python train.py --n_layer=21 --d_model=128 --n_head=2 --n_kv_head=1 --head_dim=64 --d_mlp=256 --vocab_size=8192 --activation="swiglu" --norm="rmsnorm" --norm_place="pre" --norm_eps=1e-05 --positions="rope" --rope_base=10000.0 --rope_fraction=1.0 --qk_norm=true --attn_scale=0.125 --bias="none" --tie_embeddings=false --parallel_block=false --init="trunc" --init_std_qkv=0.0462 --init_std_o=0.0 --init_std_up=0.0462 --init_std_down=0.0 --optimizer="soap_variant" --lr=0.0061 --beta1=0.95 --beta2=0.99 --weight_decay=0.033 --lr_head=0.00925 --warmup_steps=132 --schedule="wsd" --decay_fraction=1.0 --decay_shape="linear" --final_lr_fraction=0.0 --batch_tokens=[16384, 32768, 49152] --seq_len=512 --doc_mask=false --train_tokens=191200000 --steps=6001 --dataset="wikipedia_en"
Each number is 500 + 50 x the weight over its row's rms, rounded and kept within 0 to 999. Layers, rows and columns count from 0. Numbers have three digits each. The size before them is the row's rms in percent of the matrix's.

# up: layer 14 MLP up, 256x128, rms 0.22, rows 19-35, columns 0-127
# down: layer 14 MLP down (transposed), 256x128, rms 0.213, rows 19-34, columns 0-127
# gate: layer 14 MLP gate, 256x128, rms 0.207, rows 20-35, columns 0-127
up19 108:557543527478479464503522527530441463520439379643565548437492484447563548485443555459474431481478508581477554445545576556511498520482408469455516556442583556569474521535518494612517449589482483516450473529572570589509502565514408463564472571542513517547536572482393576486493586497564547461524537477477451488473583450531522535505588518489502489432493497555568470402523560477541508517505
down19 105:572473538513490427528518517417482520451544462445565489440472547513402504448503446502579573482572496534421444503591524480513502483590502529484501396474496512507505509470521388589495449535496424526441496553472412482517446558534520476555417502575497475453434519499519560521439515578514427525617503523502490459447495477601618464538390513551479474407475415476528499523525407466487472567590
gate20 107:443563559628547468516509583432512515500526511470478497486487509569426578552554432546436537466521506477419518454460526533591516520569516587425471474481497526577451431547534572451542469474526564541392418445568462546491448474450486550515508513549523535479434470568535525451553486436561553537481524485486544599559475534584408420503557520562508548493505374492497511532527453467623549464492
up20 107:424436552489484462576537623374552478501594511541502379447498567494475483530478526594428475463473579453542469507496554604478504556454521455521515459474493500512526556482523496534484506521575459495556449509512468490543414484523460532424468520521524499540517637509442405427506475417591569498525479539515412470539502527549547513512434550414582518498549514536523508476440559470551539470372
down20 100:528582474533538520534453588570515510507595553509421481592584510449467492481453598460461537488465610466550547507531384515380445500480524572492516486550578561610561394559541508556557495460519438492518452506489450516552515482461503509623513508454559439453489519471477502520551504550452510510449530508445541573471534519572513544590493544480476473413577584506498577510510483547544434571512
gate21 097:532509503503469479641411514454537563467489554482509520401475507574477581535553564581433441568424493408511452518545484619492386540468512370499547525543536553553518489500443551451554472511467486530504508546511477547451476390436494439433509452471460585392470594505545507555470516500478512475411508557516513515483454502554481550500515496469470491478364524484485415422521484467477458467502
up21 102:532562516553516498538512549520568440477659554446432535445524546490419454439553520479512459590477530432470501494485489585540408567482458505557521492551467520518548558430406421486518535581530452532504484575478547511449440509529441523490531456496503443446519564474477455477433505463605509507482478569451480513522585490492558500429510510564595447551399426480377584442428495475507495422527
down21 098:531458463483487474475481553477561632451497458525467558498467503518470461550552571404609442508446547469528410543455466570526502535507522505571494510515443474585535495459508421476489443513454514462533506580400568562422430574511458396599501495580534507460569543429479451529392445528436519470547433447486518408498545499588511485426577526574485490507445515476462542549507566491552442443472
gate22 107:483522506562489537489456457499588525541465431384604536512464469513426608421614514519575443607415400531504495427569508463524470476463525495459510458483412442406625546538531479457480509516476557540461546451510415497495545577460506536494506502448508473483490549465483502542504471382527517477533479562595565488476539502490482565523468455515452489530501580521460591505523438477502419398520
up22 109:452625486499466514513564489558566497591425462425562557532493558444507455445498577517549468486534457527500529598395473502526463577502521533451434524534481566445552497558525492546482515519546500443502573503466419426582526488422496393573491547514462460449548512546516386491506486467491505418507436400542570591497494428448477506589466432481535507498444473441415534538463480536453482391510
down22 113:461553417446527577497496438537525595459451495433506508491514505351512481511522532512590522508552549441516545499438466436459545558575550517496472459460494390413476550511500581599525599514431447513569517471519445479517523430453505534591489512529489460441507552492477375445496521469485519410492514589494451477505531582557428573568505510516554558451454454596511574466413529463451491508528
gate23 092:530506484532512478508492494526516523612476431537522564528587621472513494463514583537504517459457473489461518509544535526581492492517543543521616569484428471491563491600527535479471453470553449505488533448463561514535504457457522603551556422527405548463481560605474554523391429609485513565469469512483539540511603577446488545580524466526563459484533505481443470505563653452571498518494
up23 093:543478547493522507511403427525424505477462549541558410455437374490443465518435473465496402505516554546549507471508558531571507498571571495509486459534508509500492465519473488586492540567429561555443433517493471391459430532474464483499472516460595507531513523495551469529546479440544520382498500602519463476464507455517501486472442451530444599351393465439602503583478517531432441501522
down23 093:538474510493500537456515529528519512536574463483478556535484527474515512472675513536443521533552442460468568481519540494453490468565479398507467504422607481485534534561454525450510464512482437448586540438506551580582534466540560573500446602431474440493505492490413528483593505560593485589585505412541509491514493466395529514513499541504443451537534480546435517373602545559545515454482
gate24 086:567455567522549641545471506632441565504388502504459512461444533479510579527512508475478574487440566558504557568419543547595424578479451565548492463462539490520537503473477476473505496538545514528445451497413526484455529504447515525444483553418563576501571429512512454501482492484422478490525461494518467415508551524590554476568565523533535484525409518382474594479515452535534416470441
up24 109:461450431542460473543498576481486403408516530465578535481489410482503488557435505471435544514540493446530448453482488520566479456499528551518509499601507501384447507502586542530469572519512464449506524538491582450535461440637502432503502529624474496498478451532453523427449596479441625408564417537387546502518476492495459509480519432425525461538547510522551550496488569487474472570429
down24 120:577445501465532642532482492530501408512491527507498587493496449489446588600580488475433510507572567602518518545383483541562459460511533608514516526518498538497474406535523483437515537488529510499473446558441498526500455474562449409473458604561483527529512490545490502481558528436373488414466393529500513476473524565477518450520470530532520536440582599462535552458505463468418427542486
gate25 096:574460440463481491527573418522547585513474424536528564543483498538486506444368462552458498472539481466466477488463527592605424468483524451541479457492587428552481512502504519544604509491572574556437538504469512567496472468564441548544542466553507481591456544408491465475427474457484651510553483553541521526572591490516502459555511562580445418494474550556557607477498474523513497526548
up25 092:470516473494478460498429532508372445457482483499545480474517532432510506486461472481544448513543528490461656443511541390466630437565435407530531550546452584443543490490515502522438447526461420457538457511535444495497446472531545514607508471517499590523567442602584535538509427448450413493455528411443502494554492487501565543435531589444502541477558398513491455502509568508532518491463
down25 091:490476491513557596540480494482614564497598579614518526452536498543487496483704517527453542549473487412601446495560464478602477509467514529466532497495547454453514530477508524481466513562515389603504535489545477497478534467498471466422475458571499452403505452544546467392444494537479552440466455481560500515498466506448536533458536456521560544479479591480600495441511468451516529572515
gate26 103:484542476514475485534521580513516545626479565522466465454499519541430541549405503590513561566511615480522453482570573496520528550584474421446496501443520603557517556481439470488539429385556499537573526479561430586506544486484555488513457583486433498467548573473538491528537519446481547538510598522479527455555476486453527559547457422567493379452442509452450432428498504506454461419493
up26 105:537498419381487397481517515455439499534526493449589420465617504477444573513445498439545535491528520428515548548452535467503449566478414484536466487584507438457509498537608480437485542573411417577457516503535514529490464484527472504596496462503568568484448561481542612519506466498549583444430428438543493529492479487543535454473483512501376562514434459454525522592465545504571486560494
down26 098:500544482536430487511507524565465561561491551595524481505509593522566478592544479508543483473519459482549490565489475494521522491517453536545561444472391476526528533520494480581631600489610569479382529441511463432495481504529488520594474502526483475482437499518487453487576546451587465483464365517594515489494452492474543566465590527466475546481492401429432488457604468542505467567593
gate27 093:463491493425486482500503536516479518534517428485482505495587458553497585492530553579481500532444409659512487552509630485529525620461546554467556457573533498453524526523584549546534518459560427398514591516441455516509506438593485491441371444468525523524486555467423500444500426493438466484455433553475487526508522495498462499482492486493513494558496473556548439423383461527591470578500
up27 114:555489537526510650492513507557514464575575544507523478549564490348520489493545567492519623493556485406573562540462466577619494450432496536528462566526560589440490470504514506491529462544471483526461456598491557540476485443507492540461520571565443447536487485543509493526488566467471561543576455536436600450500530431488500519462456471472477477497515557526506622587430571490476444485529
down27 121:501443437540494570501459521514578547452573545509555489457535448439507487513513521454397646534497587483578587529492547542574521487621578506581492485517510525456427436531547486482550447464475519463500464604524545524521472491503462529487641500524455517581409426558515543519519565451466523529537484463379576396463488479483359519469485485462554517533513550550530520489494553480514514517484
gate28 105:488511431578541578519545490505456479542440522489468531469572567457442497443531415524541399534487457450520427463460527493511412452551462514548555515497541443458565495608597545451454516482411516604495514495522433528497402601474510421494508536488515445387487519541562466548575430467441553442538493481538564459551468468539473457511550509585535529420465476547508544573607437548541458472432
up28 099:428392478486571476532559485535583560541525462515474436590469477591497495545425513528486494499509467525411564491492443598487473539480601500561540541460608495526454452488526470493532455506441569469550560410478561457525544459492510575517420539523360498420410595527520497515519502418560483544567515504454526462462461444481531411451552550574488520459508524576478442555490540535501436560575
down28 100:529467478495517500545432440465462493580498482455470471544494406506480458483597653513543446495529595456416492433491423479507420557540558529596490486491521538435543558513499528403536520514555506551547463395460497507503476464469434511547522504407429564382564492533486500565508497492514448493456544501543435577527506487519399495448517474554610388506435441554447541450498436473439445506490
gate29 100:550484528395455526575514488553477501481492468522496527527473527481532458535501484403527509458536497470516423572402413451629470421449416469473493448520454457487616525447491410503533451517506495573559493486487547417408547655527477459523537557437520451522540462416425534524516573526522543496537553620458544439525440472509516518463498460543545487469539461473482496591482526482594515403473
up29 095:524512517443637539467529520466440481424531544515557513587563454497488583421510537529534547475464477450449500395486543415502448536479488531409499472498513509465506504448466536518523485406456474435492439526465548514520406438470501443477395548560514579462619523425424467393462498409491542502577429428450474467454436485506458499469586469552472414500467525538495541414471458446460505516590
down29 093:558430514474511475532372553544562503476528409504512548507413557384490466563453594584526538466454567469506506546575376505491450419491493540471465458461593553596542460544568542505559503482503545539505468545450548425465450556479518465513577468509496477465481408523523509479556476457557495527630449520510466500532392426525472529557532458598482538537504503551548480606534509523524506439490
gate30 098:556541540612618515521463429528486568438513587546445489473466484542535572498510472508530564508545546527493427491450486407583560526484537377433510492494412509506407578491344409464477528559538394540522466488491471528514613509553493395555446496433490477505513563506497500597569462510426490463503537519493480529481465521561512544464519495503488474413513514584576569513473505482535479528521
up30 106:474575588457561452571493518492495492513560444601516529435568481442522407514516406468491445443533536527518501519522466570443479424486459555455459404518437539447495524557509499560592466483449465500460507466530473536463412459449542584486570485578497474578641470540462511521589512519596490525516484442420411488530554457542503440453443396507492532449589442560466478478512529508459501560416
down30 104:565519527564596455459505493485492379504584448542448500486546491477393515461543418543530508467578577538541544471518491516507492555454554601575537457496465524486479508490561539541475471522626509499573538424512493502554505469497522453502443490465463584577538465531526507404573480541509486435543506646467403491459458507471493538459536507464451463473452500590645540547400502548553465483548
gate31 100:554551460482418511496525517507421446487484387464554516468442550452558535555504507478516493452549419468493524498406627425450525433496534534434401495405582489501446601566395507520513411490485553501476510534545450477476458459571436537471533511361512534527525563513506529426501583475548421448539527489428459497592542553526528472484524463535529480470565467516486526573455620491554475488502
up31 099:594526518471498573508466539506521454468635492566479457535424515400433555504561572492531475503457487442500487383476511524400472548523505460518432504475513469476514468447507501439425614416409481512504455559553539497594596471569530443442421527439493519501488587451525483559462500521502477509518483422475434470540503477518451476562609614441467536478569469421518477482587438492512537554475
down31 088:533503475489471512495490494437594508529393489483481486462602446454501536480481618486518568522536588507582548448497550554476487572499556532488404515540509593514453543581488522510517482617499615456457475495535490509451499488477499510418634496511555451557544529476455529588512456451491489485467447420456458434491583429523527530503590426490442479578443440483553526384465570557498504430532
gate32 103:588493592507508478473499500467545545495529472480498493522523487526478532393560484546533525634487481520473440458569454475480450575474440606545503504530556424455472380545480461519500585534491572497555514518460500535508516466505541461454608424610523527454441496482496498498539477485394468462466466583508538475444602440426548569549506505492558408452504520439553585496564573571583406512513
up32 101:578547449508410566382462499536542534536544522497500493519556443441483494507470533465505524517477491463479503464571555509553467454484414502526538488361542442520442478425538516413422511485541410586468553451493534459468423584527500465487498457413482424462544481457490527509515396456510522477526491543531476474442454410570568468493534547422509435556564523469560348526392544490404509484483
down32 092:485545584508471547504451434408478492510539457472462530520536478464476520467583398510500485475467457458528484516524441480418478513549481402482594458411563480454415586531527431474527468552433448412604550417443456546501548497407510525419430390543522502478453468477469512438676482509488528449499540425520539497474459462517507493482505501457604494449480512471497597517550451541440549554504
gate33 099:497601488448450492488513465475536556469548515605540524500451492521453530406590443512515507481548468510400544498456522519577455415531521501468543423502561460484481423480488410560591432502532502482481513547430532555536356510537533464524504506492437467610466418540451481551415485540465495552429538470483506574534467536538474447465488563507524347396511474498446452492521432549597523543454
up33 093:517442415450515441489557455445527480571465474479531521452466504531517526524474445544493581510500474562413488549493508543531543431555500485467432573489452481453467407541492573626501421557515507416634451438517489518407513471411489451463496396524513564421519575461575495442530486508497433500440519589487550505414456456471514475455581509480414548548501422509572480559488503493413435448437
down33 097:580548558542486470492462575476518479449464565479547545581476525535502513420575452498492523451525472405471520491364498468518537443498519597499495561524549411491451478493541496491524564496501623430378560640399562475486571501528522541493508560506483494527432610484508544438490499587505536485533407458462565490521543496591525424537481506496495473495410455475597548534512514505475500579545
gate34 100:541518546525507493510558502509486549449397558426482492417454608544545474507526488483617405504556445541456507458532519560467466433478514456503480485494482479539507570435511437462461438478448487463462466532560491388459468458550511490540487561507459544509532640452484434531604506470457423510589438516447503458534441464552465547525491408424455512543561596497472585541536512538528379458593
up34 099:447558441459490448586538557525486459374546523511505541524469443531481484441580531463515425388459528565551450485590510397461529591442569558502533512455472471503464506552496487436525542447510548483587505510456540434456543488578521576439565522488436518523481502496439487521405438514522472589464502470444469443506570527481473428598524577618543504552428496471509529478630487496539537498566
down34 092:488559560510447423551517472498545488533480582493578387503445509525521495495548607498386444499510465427455431451499511481511495530603489473443496432481587501382508413519476493587522534436484457480546489482463502547377506522445435445465420526448451493448539499568482539525547475466417502499462596445525511471433485493451548461500465598489447517535586450523484494419449491599470530610534
gate35 106:518429510468490436601593423525451549490519525453485469441476497406446488507539484417488547442445470527453464529536486457528486458516498519469467476526412541522394569480544481585500524486455506597564507443477455569467452510403511476663524510495567403498614428473418521555464564517422465496516529640512536500498573495489499466475574489515554502514482463586496562542448565490554469537521
up35 099:482565512540479444542542529480482482501495380404524417536596555469461522545504462423466519532499551549484548500485547466570521516559492428561478512432489635495513503412459434445498516521360480438545370473535513536393528477487461460477528462487645524626531517536494519475522489482560517487511438465548500453507551443500507565499464518451516521535450572395498424474511531445474580539491